python train.py --qk_norm=true --init_std_up=0.0229 --warmup_steps=578
Each number is 128 + 24 x the weight over its row's rms, rounded and kept within 0 to 255. Layers, rows and columns count from 0. Numbers have three digits each. The size before them is the row's rms in percent of the matrix's.

# down: layer 6 MLP down (transposed), 2304x576, rms 0.0325, rows 2083-2172, columns 144-215
# up: layer 6 MLP up, 2304x576, rms 0.0343, rows 2084-2173, columns 144-215
down2083 103:130081186104174154118134104161098161107139178135153133119150162146100153135115124128110122138139119122115151173135145122109105109134179143122130112113115141123119129171119139088173142133119145116092159104104133106139
up2084 094:127120110149136146106164166172124125120141141107127107134141101113092134120138132136130142133108148118155092137121148106113156093155140155190139140152133106130125121120071122086092131113182084147114133132185126133151
down2084 090:121126044121130157138135147095089132139152150130129129136151132133139142128126121144145129102091085092144172142148092071172088184139101105122121119122152165145167121133105130151140115166126129097124081169104097088095
up2085 101:115145138151132149152109140148150160156103085091210111148119119118167128092130126167150099124102129140150130090113183123152173159155139138158141168143147142100098104163076121117110117177129095166086123113116139126106
down2085 097:177090177109117129089108085106109128139130153172110129085094137142114140171161129086145139143132108153118151161094095165139100117117132123135145132087126093120160153133197169081114137154098118137158113159157099120148
up2086 088:133121105126175157144115145116113094093133175119124114118106096155129129074135163106117138112138116116129120138109135186131103113087107117159097105109109133150111113128138147158141122148135159130129131126115144174142
down2086 086:136147174106063122125115132126155163164101082147117133139146148108119136171096130151149146122137158146141164107073140089144168137150115147143155136131129152120114096152125126154111125093151104158105129100163133126121
up2087 094:132107121110128137168092079172125134134140139087139163127137114092140167152116107141149099127141124135138117146117117143138179042086142130099133114160123155100152143160121075135132101134082099105173100168112139157121
down2087 092:106128125119083148120107168091152121105102127134078112115117121105094102074148112148092186129149135141137146107105157137153095169133074126126126168144131172138127140126113161127091128086151154078101129113171116125116
up2088 101:181120135116132106118108126129125111092134068120143097143139106145148140094095145105152132125113151122137112134122136120120134103111118115179182152150125116129086150151098101186175133121134151104141102139121123127109
down2088 097:170091121152121141125123138118154098051153152143134162117094164128133114131148123124095089163160101110178174141166142112138192141150134155202118130097122088088126162136113158141114140116132121189132152137117112107147
up2089 102:094146136113119131072147136109130176093123139154133172117143164113161168127149092134117107142156124149134140111146116141099158112123184136114132144191135100116114111143133093120128139158119125135142127126128139137151
down2089 098:144104095109173100127081090157094147096132161103123137117140142131159172159109118117118134100150080114101129105153104134096089136154103115188150118105117111120113146100107147112145127136134142100131117105110108172108
up2090 102:075157124091096133135130129101136126102136122158160158153128120134138133164117096127128091155132113138112122179150172126125112097089168110116117158132102109097133081117119137143090151137132125087103123111150088132131
down2090 095:153088130149138147154140110129117141106137087107076100082147120115129098118136163117124133134133097108125136099179111147086155110125135093118144148108088074137134123135092150139142114113088165108132098154114123138154
up2091 100:107123146115131082086119111082137155136107087119122144120147147178133119130126153181156128129165128142122107091102128126094168079135103119104158106115088130115140153148094079162153092100098143100151129190105120170190
down2091 113:128157187134158129113120086127153128114099152146167133122135131111079092170131133116130141136113125109132127159118130114155128130121110089072180167133157129117126138146091162160109131119081139149115120137160121136129
up2092 109:104117114106114102135142161120175132154166155154111123172174128135150120144113095131131120115074151141146112144114131142106151109129119106122163176130118096093111146121101101096132137173101145131166140124129174136150
down2092 108:139092117115107112157165106098111129115095168127120122103122120161164144149140137130129155125096120100105139146091144112145075103115121115115098101137128101155172086153097104112122135095113131073116129153109129147116
up2093 116:158149139137082084089150165144164140134170190067134123135099120152120123106187145161162138146076143132134104141119136164102129146139140102114102155112126132123117130143123132129096149147146164125175117102136122115135
down2093 107:131133088151094076114130167119143107108142110110137143155126161098086091112129119096148127153094159165135126138064119146098150139124105122059120100110134161152139176130124113126124114124094102103121104116145148121110
up2094 093:101121092124134094113121083068130134086132070110180104118082127150112132156117095132163121161125148146132131130124133104106136140120137143133163150075138115126110093135145104135123097140131136094117128110141116127148
down2094 086:147151098155112149135120113201172155128101202106137152112150135091152156070176145129100121113152101135117117104099081168132096139138132117144114096146131121146119139153125147142106194116120120152140088138085114138130
up2095 111:111166123131136136100103112153126121138130105161129096118126121147141128153084153113122091119130155134131152116149131156067089139147153146122165160107087097147092203134099102128161125134120160158125139146150121125126
down2095 105:123134149126110083076109097137105128144134126187139107089145125122118144140142134101140114167091140134112170120163105157207151118128077106136142094098142159126124128140130168122125131118074112141112071125133051089134
up2096 101:138162143121069103101124129140127141138149164094138145129130131121117137133111121141158126113097162146150173126115145113113107125121118114142140136089077133127090165101126110155108138105091142152147121126082128124138
down2096 098:111099144126134088140129133174117148124120099132185144137193099111114162052108122132128129143139152119144110153161135079125127142138150113152130152109144149129129134122099126128109128076116126143070141117128139159118
up2097 091:117105135146118137124131133129131122125159156120170123105127132124145131093138087138159113127096147113113087100120137135140176122159137147165160099111148071156142140111146159113087150126107155090117095120141134137148
down2097 092:147124144090150124113121141067141105143133087130114108141129179127159163154129108150089132141137106121165112149103115094109126157173117098135106091135127141099110137186070135103121134172134132119162152139133137106135
up2098 098:101099154129102098132113107130131104129114135094135140107154110115124137118140131166091144208153162111146102124128129118110155132150128102135139164125130172115149149119099165119147120109110119127167095170105088156085
down2098 099:159161148124133152113109124148137144122090120135122106123133102157113104125122142127111134082124114118161110081051137100153140116107110158111106103130120131141152134159115089118125127118118147121091118109117113149114
up2099 097:063144118086128111102128147086127147102102132142145169117117110133124108130126154148117088189097130118166142064113144166105134110119134108178107211122125107130147134154113123137123143120173161124129116138145158112165
down2099 095:188137075144104098153095138126114174133145143119115102130167157101186123117099112115138132115151109116089152169201174116136115130120123130134153134135101144155139132136123157105155113095101113121119116106109135136096
up2100 101:116105131102100131120132138122148106121084102131165164152147094143160119116094131127162124151112133124156131124107125075125153109137133074143143127109148115108129170130134076150209134127121138141127087162163115130120
down2100 092:097135151159113129119110126140154155128122109169145120071129138080128135148124117162080087091072125153105158122146116105121156126148105126146134106080124157120110124090102161134113123146110131136127100107086143109123
up2101 103:164126180109085104125161131120108145116138137145117097134120122133158116109152114146143162140143151152130129108067168117129125118174155136091150133097143119127114160138123097115146130122136136109146123155131112126152
down2101 108:200174086105139132158134140118113175155158127096120120147113148138141143134107083117075103112151131118118145153126161115106103116142091166110123113117157090147110151140126086134112096141113136118100123110166139127141
up2102 111:119129107104102139126130130136114136120131113083144095097089145114119129106112102106168087156114128125164122134077087118114163107149125088167116120153130106115114123186155087175112148145100176131166123122136077163185
down2102 105:141149106130127090145063120140143115142082175090095117130108107187105189093123127127159125109147134068074147108116103103111100136120129144152143087114100124133114080167141095170095142140063164119103120118127186120110
up2103 117:154175148131122148139162164106126152113120146143133120133132146120154160120095137164150115134152110118135148100109131108121115135138139143140137130135094131134119102145118136101108089150106145033132138125139132136146
down2103 106:154115122110151161161078107120137109127107129139120156103122142101106102114158096114126159120104099129137197125108149111137141134138106074160103122149132142144166118106117126126075101150100133079101118102147065127133
up2104 094:111151118115159093092126094126163135101107140150145115150154118110147141123120085166123144136099154155120167103111130124110097135208115115142151110175133109138148131121155105148103105152170123102159124165124105117148
down2104 091:136130136142133130114086126098143147145098108106149154110140145119122146149111119117113102170125115159138121122126111120081131147128119122154121070130148159119142095145106132153125157143183110088081102107149159119127
up2105 097:120131138147117091125153147081149140111141100133139134109144115122150166133121156141135123150127157093137109100124132113168131135164117125123129174137119122098138143102091075122145125187140161141134077156124129160079
down2105 100:142159165177113103147093119146179101155122151072147092154102151145093164135097160152123108122123122148126130110103116143111140103096145151149119156151196152105127124132166162100140166099162114110138091140110148133136
up2106 101:135092127123153121121141109100176106146076138131092108120118135141132138121150169128117110163125141134133207135097101126109113094158100128185170133100116119111143139191125082148138107125150158092124104141114103142164
down2106 101:129107165156130113125119119079127146105119124126108072148151150112108097145106117133095140156108149146131107120117110191109144152159147109121140133141116148142089136155148117208122143127142169156095134095144111139134
up2107 108:120132129091113100121102160127140147125157178121186140130120092113161118127148150143155108105143141134134119108099147094098131128173172171123096146111123103131125132160113144139052125129138137104151149117131167108136
down2107 097:130174164138182173135120105101126099134108133126116136138142130133110111107136140159126131123130141115178142108169068183161065102106135125129159135118119132147116132119146122126178118135091141106135122160113081105121
up2108 102:135162126132114143112107138122156120142152089103152148131104170108107137153131124156120180129142167097129100119113121100139132075088112118100145103154167135066104130070126109196130098162135135129122136164119111135155
down2108 099:118128093185171071100164150159163123130138157134119131126150132150149106162112108107142144128122114148152140111114117097121132124157132102118141128111115107130116135135122145127151107153068049156157155116137139107122
up2109 099:144124140097123128110092128143165136120086157126152118111118114111150162136171144141170128147140141151135113112137079165129120140143128159145130162082169122086120125127122077105108149108137162104126102094135116119145
down2109 102:106138181118119162115148111162148115128150107165132105144093133133132074090129157118122151141149072130179121109113128115166129098149116106139128128151138144124169159122134134165104069125160121151125109115131076123120
up2110 100:146160130142099110132118112124131115115130150157091160165117137108144169086121178154137105142114128135146138180120141144092131136150158127142182151142119130116112141127108126137128143147140138154175152142124118183155
down2110 094:132122123094097093159120136136108107082118077120125107100183103142117154123116111137145136095150119122153126131133140089130094110094159134092113138132140092159129143119154120117143109120101137139123154131127107135086
up2111 096:123115101106122125100142144144119108167145122107116138133102124136111181133145151095183121151161120136131140154119121124136117124176117132132092150106093117142124159130097080150133116172105123126103109118109125133140
down2111 094:147089130117115106143121102100140160117160152113125135193116100140161100110123137114128116103110132099062140145153125151115133119163130136138154130183140080143110135102098143137105137140115132145184132111136139105148
up2112 103:122090182136158103110089112143147131097129098119119156117126133143109132107139132168166110154129128142170154082079117122076160079120105131136110131149121121103152171127157150112097106086136159165131114137091150137093
down2112 107:130108150118135126158148084132120124111129142123144117057116131065145155101136143111122102150124166162158119104108111130123145153111119102154135108143139147097154086186153187118127089100137115153109144147081106108114
up2113 101:131119110143122124082125084132163168136081135124085138159141130185148108118130112139126153129081114169133116117111116124122156149139140128111147164105127142152150126115111092135128138076152139119131112130104113135149
down2113 098:152118219092145109161124138119126148130149123153120155118150141094095117137130150097142136098171124095130129116195141126076114079060157106129139130143146165150145152123153129149111143138106096117107107111128116147122
up2114 099:162138124090114186166139072127143147119082136140154161126141129034125150136115123113092085143113153098152107093115166133145163129126131152145177109158081168122122112158049110109071143103135090173163145111133164139120
down2114 094:112118117104121106123136158140119145133143116125160138135116138126148114077186130125113134118105149114115206099100157140143115160132080114164131166118149120109126136133113106141101159151110130086096136147129100124131
up2115 100:091160124147146148150082122114158133089094107083132143085099141141112104128151143144144138114118140149112107136124160139122156113099142136113143168142140154081075125152100122125126137140156115132150085120178136126081
down2115 098:104063159187101140145115157121152141103127138127108141147130162131162127199145153102117127119136126097104104122126120115138119121127056117153138123133156171124144108149079143128125076150091141127063114153119138133144
up2116 112:144135128097106101084168112116136141135157184123117146137087138085130113123166159120137147167106180103129129145087121142113102118127117092125127119064110122119124160138132086121120116120130164148132096107155106117092
down2116 101:137131117116117189146140107088097127145091110120098119133153151123135153100133125138151131084122080169157124095174128172184164128119146126082113113130107123115133134150114111169142108141083146127113157125115110110186
up2117 108:103110103132097160131138143155150192130132149166147076164113136136123109121161128138166174135155141106112129141098153094134126125107128173118116141099142107103120126141114141137108154116178136143093082154115081180114
down2117 103:163149157136127100106102154146087128126168113111117141108138094144139134108158147152071146138153101190103100143166146128168163114162059119152132117132084136142127120145098082165154126113103118132096113113136086088082
up2118 092:148151109143131122138102113131158164147137147098162104100106131089149122146170136132158107166122116112118145159120149132157120130149137114127136111131127132127107086171151117172145174133142125120169128122164108158107
down2118 092:144110145158119103114126155167101158142104075148137123115110140137161121116098151098126116125098107077112107153111104127113114161130113145149160132161127145119155100126115107104136131158140122170090093159145089124105
up2119 112:163149124116156131110123146115117120124154127135129123166098114110163146150172138136131102124113124124163077099115155118153147130164147165130151143131137113097120111163100120156078118143151109130189129153179122113092
down2119 119:202103163122129163120146159163177116137146131164142134127163150105094152135134151113109180086141146167149148145170099134138157108146122132117136136122103117135132159143137133173104111105121134155160125113145093134153
up2120 106:114150131131098102150146130128139088143131161140154121144130094122153153129126177131213139157139153126142124137114129139092125124150121127134157139135129132089090162134099066142139105139111128107137129148134089135131
down2120 098:150119135168103146144082125106142125128153142115183128107152113108133159147148099094093140123157125150135117124119125133146130157146108145103176136118136166158112107105150114153066167090093087078141112152134146112160
up2121 097:147123121075121112115147148107124089108108171089132123145121108132124151121167106142144126143115116149139144164110125132147126101140117106134130125099131149091134118134145077149110156099140152105098103194113116164110
down2121 102:100123095206084110163081107111145168150112131122126147124170108147092130152114135130141134109136132085129107078124160166127154163143149135129103184144118139141151135114122155130115090167118109146139117089160138100155
up2122 095:145123109097124142137158097117142130153103152091131111164175125127111144107094127143114134137131166124112125122115123129092131113153173115138136123152105144098140140158094081110121102122197174089164112134135125141185
down2122 097:135067140070094102115105129123105167133107168150127128145087153098128142138137124152154123148099131097137142116113136135157131138126107134091096100130135109162135144095123139204085111124116144167134156142123095101098
up2123 096:148087129140163119149159110093117127115104160156136145090129127161149096143135106111127101136094096132145114120124131094130110124147182135198119147129087101125096122134127111105114121159161089146149139104166105129125
down2123 093:157104173131133115108110156106151167124129143156107100121073132115130139107134149125095115122136125141109113126114118116119156151173095114144103097131163153151134113156129152092090129117132147154164094146114132152156
up2124 102:145168151111131153117115130134130149149121150088081150104119109126152124144138165072143126098123121143152175146099132087122089138128109085188177100104079144125132118136092077100136131149141173112181132153099143093153
down2124 104:132121154160138134133103140113161125142161131153125080153119166127116178130104140121136121160141127088091110109111122181131140132107179134186140167092117120162104142133129072138133184112137168098162160114103131130113
up2125 104:123126129123113151098095120122119130198156099120133123130140136117147155170142119142158165095170151106169154124122130109116160107131149167139141127116076107069135155118085118124146133155110084134139072090116084134089
down2125 101:129094145123119148118123116080145110130139119100101136089127143121111133141120106148116119143152102127104177176174124106101151146216099092156134150134110090116168115168096128187094128157119136135123109132156083125170
up2126 107:126109148126113150134131124099145157137100183119175128153110136114113145154145127141151117176117174100171123115125130108147138097121142106138132120110145081108120152170118085157116140181161160151133116116116117107117
down2126 116:142124165167148128093141124134159115099114178124154113108133088095131077167146140142090115077094135147123142134123138070160138069148091134137125147111153124134158123139136116138149111136130128109102129083070125168124
up2127 097:118107137156101161127109080118132109114101130125121149110134148134120122152149126160154167126137133119115129086126124137133105123147146118096141157123147104154115148150129088092172152124123134153148153143133066165101
down2127 094:149136139130117120143140154142101098105193120096119145152155116120126120126110097122113099152138152109140055135121166115111148180152116146172092102145113120138122130111126157117087130150102119108079161146143161114174
up2128 092:113217122099145084139139112143140102128157154165129180076150149121156112154160126131126162066106144149134127152140141113132156153158150080138135151141113146108107073101078076126136154133121128096147105141127121145155
down2128 096:114141175174133114089133151120155123054113121168165127107150141113161138113077130099105106137103115137121078128059143123154138105083136117107124082075142107110115108150165104154118150142154113124166142124112149136127
up2129 099:108143143109127103093155158123160138161133102110141131139115134147134176089120111181167116172137171127133148150123132133134138159119148148196152133094147104124106154123133139089123131116124166141128103119171116142125
down2129 105:116118171134113122122147127137096125111153109137145160124110162107187141132088144189116136146119121142127093132094163123093152147127086181107086125119129152133113128137141117102126138116100124146114121126138113153118
up2130 095:128092143115106114133130099111157155149128108154165099101119148123128139117106124123150084136121123128159154143102088087117102084142138146159127138075130107127107100121099127092112133159173129154148125084135154127136
down2130 099:140134192144105062089143072134154097130139135166163107129156119087130148120128115130132113112167158103139117120115141081144135140119129089128163096149158103144135093144146104147098121170139151133130119141112128119112
up2131 103:116113118109073122144110124084165153150183121081192112141141139107109153120092123124126134145122151164154170130132126119137136114149146111143128123138144154111150160098127124117125061143150111153115127118156171114151
down2131 098:099097118129116161080110159135087061095113131106104154163124068152117094108121121168114172134108121136126124131163153075123122109180158138121139175096112099132127127117143170117137170123138095108157156154096171131145
up2132 104:147131108080123136152138125144140118139121081112133073105123157147138108180135130145132137101156125105122149148112140078127147143125153130151150171120102106090128162109145128086129148128142126079127135140133091143131
down2132 102:153120199130098138134111147150170115111130127123103154157124111160168110160121125101077128173181085104144129104132107162167126120184103174127129149094132113098100131160093143105129113098140093157089134131137142129134
up2133 114:153161120122138124131123111101098127139113137128146145146138114142178179147097155177142125158117121121150116143120112133142106076140136114171134149113130100133125136156160110166095120141143050116125107160124131163103
down2133 111:137127091146164122150102140142129162164124144097149092102099131134125123168138170150113142125093132099138140170160124149103091146125130108102128137123153138172124142170140154129144102137124082118097134127126120110102
up2134 094:126127144122061116110138137097186112162070175120142160125133129108127121130141139104122123141122138168126130116125144123125131097134139095177147121132073121096129141148167103142149142117162119164136086150160107127136
down2134 093:153091140111109106092134094150126133142143133137131121174079085146121093159115077149192096099133106138187146140118106128112127152105091087124130083138110084142112115069106152107107146179138145127151122125133169120137
up2135 093:089171124133124121098095129141160113079087117137161131151168095118182131145148123176180098169071156098144122106116152109129104139178162119099147134140162128130127098195120116179107141154108082138095125158129103087121
down2135 102:120178142140131146119142114170108087090116150137143150115117162137089107149118117151126126108135106133160142117145117106108116134126127110131166126106082090147136141165113089153157128124116111123147153090103093175145
up2136 096:149125116127122105131110126107127105150134135144133121109173127126134142133152129157090146150139129120163083139138151127093156111135130106167191144097106101129147127125119157118071154130127160127113119126126084127139
down2136 098:150117172107178122124149127085107153156146079116135103115146111125119133126117142172125130142154130145134129115106108095156109177101129128159115112135145166093094163159162095145140138153127133143111133091143064121099
up2137 095:114112127134137112140110144158124129131133127119126097107108091097125114116148152126166122109131114121141113116096134168127129129123149153144191141146118130122146135117137108125108118122123139105158112094151117115164
down2137 087:127146162116101139110132140117127143132131171082108200141131114140105098145131134099087128121141107106141125122161105116159113156115140121122122151116116103153134130162164111165154130112161141109139104143117152166117
up2138 099:110171119086083141126127146125136102126150180179105120107161085090130143130174152147144168118118137111122129117127148133143102111145108132127148123148103128120125118100052102144133143105134121164174068115131136131163
down2138 100:110127160116084123152146158163140125119094137124169136135111116108156140130109170145110144117142130131154134128088122129125111125179130093154085151150117119109146096130144108108126103104137147135075102077151092070098
up2139 093:158106134175107110119103181145104182148120155111139118147135158162145140121129127154115114160104150145126092126078145131121133107115154112085130114094092098128142137179127150142080142137105140139120131153097095129129
down2139 092:131119138124139223157158108116166093130133094143134090122106147166137121139141154106114176109133098090108144134098110128154099121083175163138118122137084137163120173104140123131097118114125130142147125065133141119119
up2140 109:159171127135107073121160114101130127117126141176146147094095150104176151151164100088112124107110181115132180139092133135103141121124141124157158127112161140126126107185134093105150142144146107111147117150093100145142
down2140 109:118129148106147149131073116099112085129108073118120106149132128155093157098147149140160136139111112107113192174138118108078124100120099125112166129091092142102150146127123135078094129115120171122166144142117157099165
up2141 107:171118133090106124130109130169107137154150127090099131092089110118150141123135120161170126142129151112142096108127123149159170107151158078142140129120141135111110137145108119134113152129105146124138173143183106148124
down2141 103:110103102094135131101081143125152126115078185144124120091128155124120142104169105103178115132153124096130122087163092123153105147123113138123151113108169119138111160107148092160104180103115205146153098130140160184114
up2142 093:147109110132077098102139134178108127091141172102167136129126104150158148094142161107115146127146121098128166192118151125100132128111127100124111155097104131109128149135122101129149076107114169129134142151083127194164
down2142 099:139168152157131129116133106140107138137141100101137121161129150119090142145103151141117132120116152124159108115114140113136128143181121116123119121125122121117127151141097120091127101122159090134192088141133160112083
up2143 088:110131130109149118140097110161140087156143136142164106105139101114162121113153138133061132134151142142133150131149137134154133148152132162149145145100089126111153130131133114121130157169148113111132122129090120139139
down2143 088:124135169098088098111128124097134144081093110097112157143128101140131151116083113129171169092100143104099099161132121143103144119115135082097120108165169146135089156112132145164111100130122139111119109130155153109102
up2144 102:123168124142152116137140125165112107131156101097109084153119144131146135132127139177156124125102181118154163103092151138139113130162133140132133117125145132077125143131119158108104111140115105181132177118151106113145
down2144 094:115095115118143107097113096115098095140116143114156149112078054133111125108183086084133128116156083183129103172124127086104118113109110101094134151119122122133110133111152116099144147124116166105141104104112117151129
up2145 102:129132173072118140094153150142133123137110145134124200069148109129153068089104103107134105129097133127143128091105113129139105114129131094136116128124115117157106122098148127151101117120139155137116058087134140152172
down2145 103:118111177092126179125127098122116110139137098177128122118126102130131152108128149127158132128121141116131120135080151111110108109152105099141138108140191149110102141146129098114128114133119157125144129118150092116120
up2146 107:121136131100130180086108069132167151095089151078144091138124157154108148134114120128152124146138119115165133114152098112071145072126137127143163106118133100104136120100151126121122092144131128169109130164122092173131
down2146 107:169089116093135132128126166121101090103164140108140146162119158146122102129121153150131077108111145149112153158151144101126130142179128154110158116151114110108123168163114170149120138148137146119163098151123114132121
up2147 096:138145130152130117131127160165122130119140116076122116114152108105116126137135165117130089124090121188118134087130133093121117141125116113167159119106100111149138099121151111162127144120132149130117076094098094128092
down2147 094:142131139160139174110164124102133127109160138143120138118107149133146142165153153163162171129104122121136164121119158153151140136148148098108154148122132125123136156133120161105127063153121110113121147113158149148118
up2148 104:140107139159127134088137142147107170119104140167126165071080132124135143083140118130133120172113150177135152179108119127102121132165115133148092140149126110099127123143158129155100136150132124134167091110135130126131
down2148 103:167125153145153106150132161080150170122146108112168124128146124146158123168156100126141134147157121167128108138205099073133135141155084095151112132103125130168124105111164120129133143139130172169098129142106088083135
up2149 104:107131116091077115131107154110121109162123136159152099102102112152156134120143163137117108155122108131115126145108174146104168137125145126178156161079113106091116115119079106163132159142121092096162115124113152109131
down2149 100:147128049145135127137097141097135112099095127159108110141097121143153123161120133107129149110099163116115117143100093093142113182132135139157134108122112176154131166100171133137159109113093124148112128058095178165114
up2150 101:153097144056116141123140151155107122172191159054160155128097129110134121092172169147124133116128150180155100115114132124110117081159148110111122139117120128140115106141142142139135155134116123110139113124134146130123
down2150 100:110129195114154142103131173093122124173114127141088113146121113143157088107144114125152129146134107121117126060127117112172122105099088134116119100111169126174164150091115103127113096119178139136127133205132131148109
up2151 104:078122157108127112105092095120173129115111170133120145139143146089150157118086142131116121127135149144149155122131140139110123141106135099151144103140157143108092103113166094112135105119150101103146136136103169199161
down2151 096:100121196167149149099177185107118117156133132153081154101186104096125117126145157129132151105146117139101143158153105130134106169111140138100151171113118129126117152146163082116123123129148173137129144146133135113109
up2152 104:108150130075145081107163124106184132114057150097158120133100107135138122132122182139109129157089122147143088121103160127091145124152143105135154107120124115108132133149143125132107191125158128134152115114143131133112
down2152 110:133104153133155128136157152137146163117128153136157126132114112146143144157123116121133108110100140113110120104087129139164119124139143127158141097144170050130110106164165135147116107121126143132146095110126112170077
up2153 096:109125134122114133088130121153130122114120079100150142120114112110124126112155134113103123155154151123138165160127120165138119131137146114162124177140135140082117120140139098099151164147139129079175116147133138118154
down2153 106:143176189101107093105104119101082130097108156116168110132134181166120145122150119151117127124166166115116145128127128112178129178161147116116111129137176163165172157145139121155148082116126110087101084148124135119070
up2154 097:076148120128115141121138132139134153118121147158134172109094154096162126148167124160138143164161133147151184116124153147125167138120172124109137124141114091162081134171117139115114109156092152083102133117148124158125
down2154 103:135082158089147141138132116145132147140120120160117173121130139077104106118114125165127134104118145095119154101116144113125128123114083139105081111133143116116129143091137139098143097154102132095141134139135094134171
up2155 116:092160131091122127122112105086109159115113113122117112129080124111134149172130140123142096141075112102159122148083167113068155102107170080141136119155147116112100133151106119146121090168171135128125127142136135148131
down2155 092:153134075089183084105154156155133116131126141142103122138113100138104097120134146073103089110162125186153122120067079121159126148120093077108090160107077166160131117104134103141104138152129105148141130121100095132141
up2156 099:156156097119121119123132128139126120099100137100168129130135123105089135127139130160122077146162161103125130159103094113107128138112181101114146125108116154075144126161103100156135118114160131129078141134108096096111
down2156 097:130097143104104157131156152124089185095157134139112128131132168141135153111102140131154158107134164099083114116114126099123164132164110116143094109149082090140134119115160151129126124113076101118156119135173136150130
up2157 107:097145136125144148094083097121181170145163083138172128144089143139104144114118109127087156107132171147119113156126127062136131080117138168152137145114095085093143154146077130093149130142136082081136136150143112134096
down2157 109:108163166142083141123096129135136137109155126113158138112132175107110161128124134094108114109093155130129083171125110126126150158161064092112125106136143120152122121104129100133086103140165142155096105123192154120134
up2158 104:131155110113122116137130154094125137154152121106139177128127124136148087141112154145124125123104148128128150133138141144123101172138125120156178138156136108116084096174133098121120109156111109085158090147125118152113
down2158 097:110101129132171143113154157136109104111150098110149121153134120085110143134150103128150102123097090117147173170124100114146121135093137118085122153121113139114165134094136128141116115148117154138154141118095171155144
up2159 104:112131141140111117080142134124178100116117149164108149131128125164123108164133099145152147156097128190154115116139139111107151101130124089128149105128123092137119098111135134093135101181148148098143112143136090112119
down2159 113:106159111136125130063140133098133127107091120089119121147141153144106133139155104106146123113114108086115111121143138140130092095145118143137138123125148151135129139109140138136121127189154137132146163151157134096156
up2160 096:165122150094143151129157146141130124129160091153154168128110124109151161091134114142155130159170163106144125105102133114106110156105106132144138094141123153140110144136123107195093122151125156137153144134155124168137
down2160 110:134116150120098154167102134130135142145151155097110122191150095138151137138117088164148116174115136104141062141089174183115095157153105139120123069103094072130092141154131127164133131138150164153106175134112171156118
up2161 111:149159117081085136121097136159149111162166105126132125121125153125132115095166129147114154163055161077144145112126127125114175091126154143124115127105117103092116148124094126117147129106140149158113114139127086127101
down2161 105:125117131120122128121098135097143115131155114126111120088093102073116102104103106104124182084148137119166119112170106173149167109154113088136121172123119133155125139164118111157126157126087143140126106120130137164149
up2162 110:137126119113147119102146112148110137165117126132137130103133131134141138133132100131108153117109154063146151113104128135105132078151152141140124114145086106159089159162107112094147138152155138144139093103142109137174
down2162 103:146098113149088152128119100153099089141134132175131106136150150126111157126115133089131084085123105117145158148114113154148098112118126173091107134159167125102173147123134192129082142136095102066155128127144174104119
up2163 102:146118115098077104071081110128122122143146103162143153154113140120129117145114133150106166124129142115145142134108126127158110143150162124182140124041125121158122110161126146131109095132149153139153112144155131125156
down2163 096:093132144188134135163133150163108113127098092111106120104154128192135172066140107082133118119145078165130142146063131162106099137089100120120152143134109117112125121129119149117113152144097142129091144138097167131139
up2164 094:111169137113122104082103119095133160146145119118093147121129070139159137077120163112164111125125176151146116079117142139095136101125154131100152101130114139148106136130118142177143109148106136161154168117099141128168
down2164 091:129117129098101169118136144151091112149078119146133152113097153100129128173118119138131144127121132127112134190099153149149175163162108135144112124142148072143144132114091147138133166131152092112119152139117120130132
up2165 100:103091147128140137143139152150128130126130099116143141153098102147127107135145155118177118172103141136187114094094153114137192159134108130127162135117109111093125138155158115141138160118116122120064122131143093120114
down2165 110:134115158126077125083145077148110160116121183135114151123150134137112128116126110104119152122113124109158138185096132115107137073175125118109115163176073111188162132101105137131136123118102111166110117125099170139100
up2166 095:143155132160176110085096112172154107125108179113174160091127127064114167149157154109123111136112153132127117155099131124113126138141145138164169145064145144131155143176096135142123135125136134100093103135125088129149
down2166 105:091126122137114129111167164110141148132131096141103083097140103160150118104159131159136150137088163113146148119102113098100129118118117097099139152097183050157124127098154164117134113097103154102133089156157115129143
up2167 097:112169142149112104149113126115087121152113124141170121116118108085146147102157125150138132192125113149154154097099122140081172142142170110122154147126122092093098126123131127150130141145088102099179113102180167130127
down2167 099:164178145126089140096101117107161151123135096154132155146115150126120168170135115145134141102095105061107138125160149136154152129121116083114137136151142114109115149125112112095162154161100101092120104099130079159170
up2168 104:124147133123093141112122105109154136169144119145132117125109147130145149144156126114125142124122104138141146154125126107136124110148129099160169153139154104149112126106124133129130095127168144110118126174141097119089
down2168 112:117147136130123083097096118126165131110085134163132157180110081102088099136114101136163113162115128163148157130130150142101125099157141060115158149117115121150114116133135119110095149126156156118151151143161098104173
up2169 107:141124136124092143136156168121161108151119124120169092153133118157117126098137147109122133145116165116150168159124130090081142137127161098145151163154146133140121148139149087168112121098163092116115144107070169106140
down2169 106:097117145071135085153099127088112082108122107163169126160099138175094097104144148091144158128106138102100100168107114150162150146116122117100135112159124123122120125128143145172150162125113094133100119152102100092122
up2170 113:145173112123136108104145094093129114142163178093165088096056105131113131130156111147100085099134140146156133122104137149097074109152149108147119095094074109126124088116135105083140116115140097137131073149161105141126
down2170 116:101123158135144149093157162094123123135127144106141095117099096157119115132127160117143130086157168119089104137108137083111109127113141124129150111157156155124184125117175093127136128132104152141132117178137097160102
up2171 106:109157120104146125091101120148129160127140125143159159162144139114140111115141104139113192115083193152135174127140098127136157100139157177184151139145104137122096172166140109107163140159134108125157107160158129178133
down2171 117:121140164150111110083165122167105097133113122128184135115101140095143094146124131163135141129117161144134113110099125117129102132156167085120119105098166136128120117146146127121106154172097088156088107175106153145120
up2172 106:140145159098151174125105155124207147169139130116156142089134136137156170134148126142114085151109149101148135144132124084102123081084134113153140133102136149104118110126078080135065134142179145099122175157103129120130
down2172 108:193094191130188109110149112096190146133150117133140119137136155135135151119128143154115124100101156123103119157118145078139150115148144139116131140118132137151149114131104152164135106142147113115121165142132108137105
up2173 112:137135159093119145099141091128158116130101159133131194163130124131139118114112132114132146140105128136128122152131098128123138076096169113196162108155153147153133179155111106124158133144168095129128085146099090171126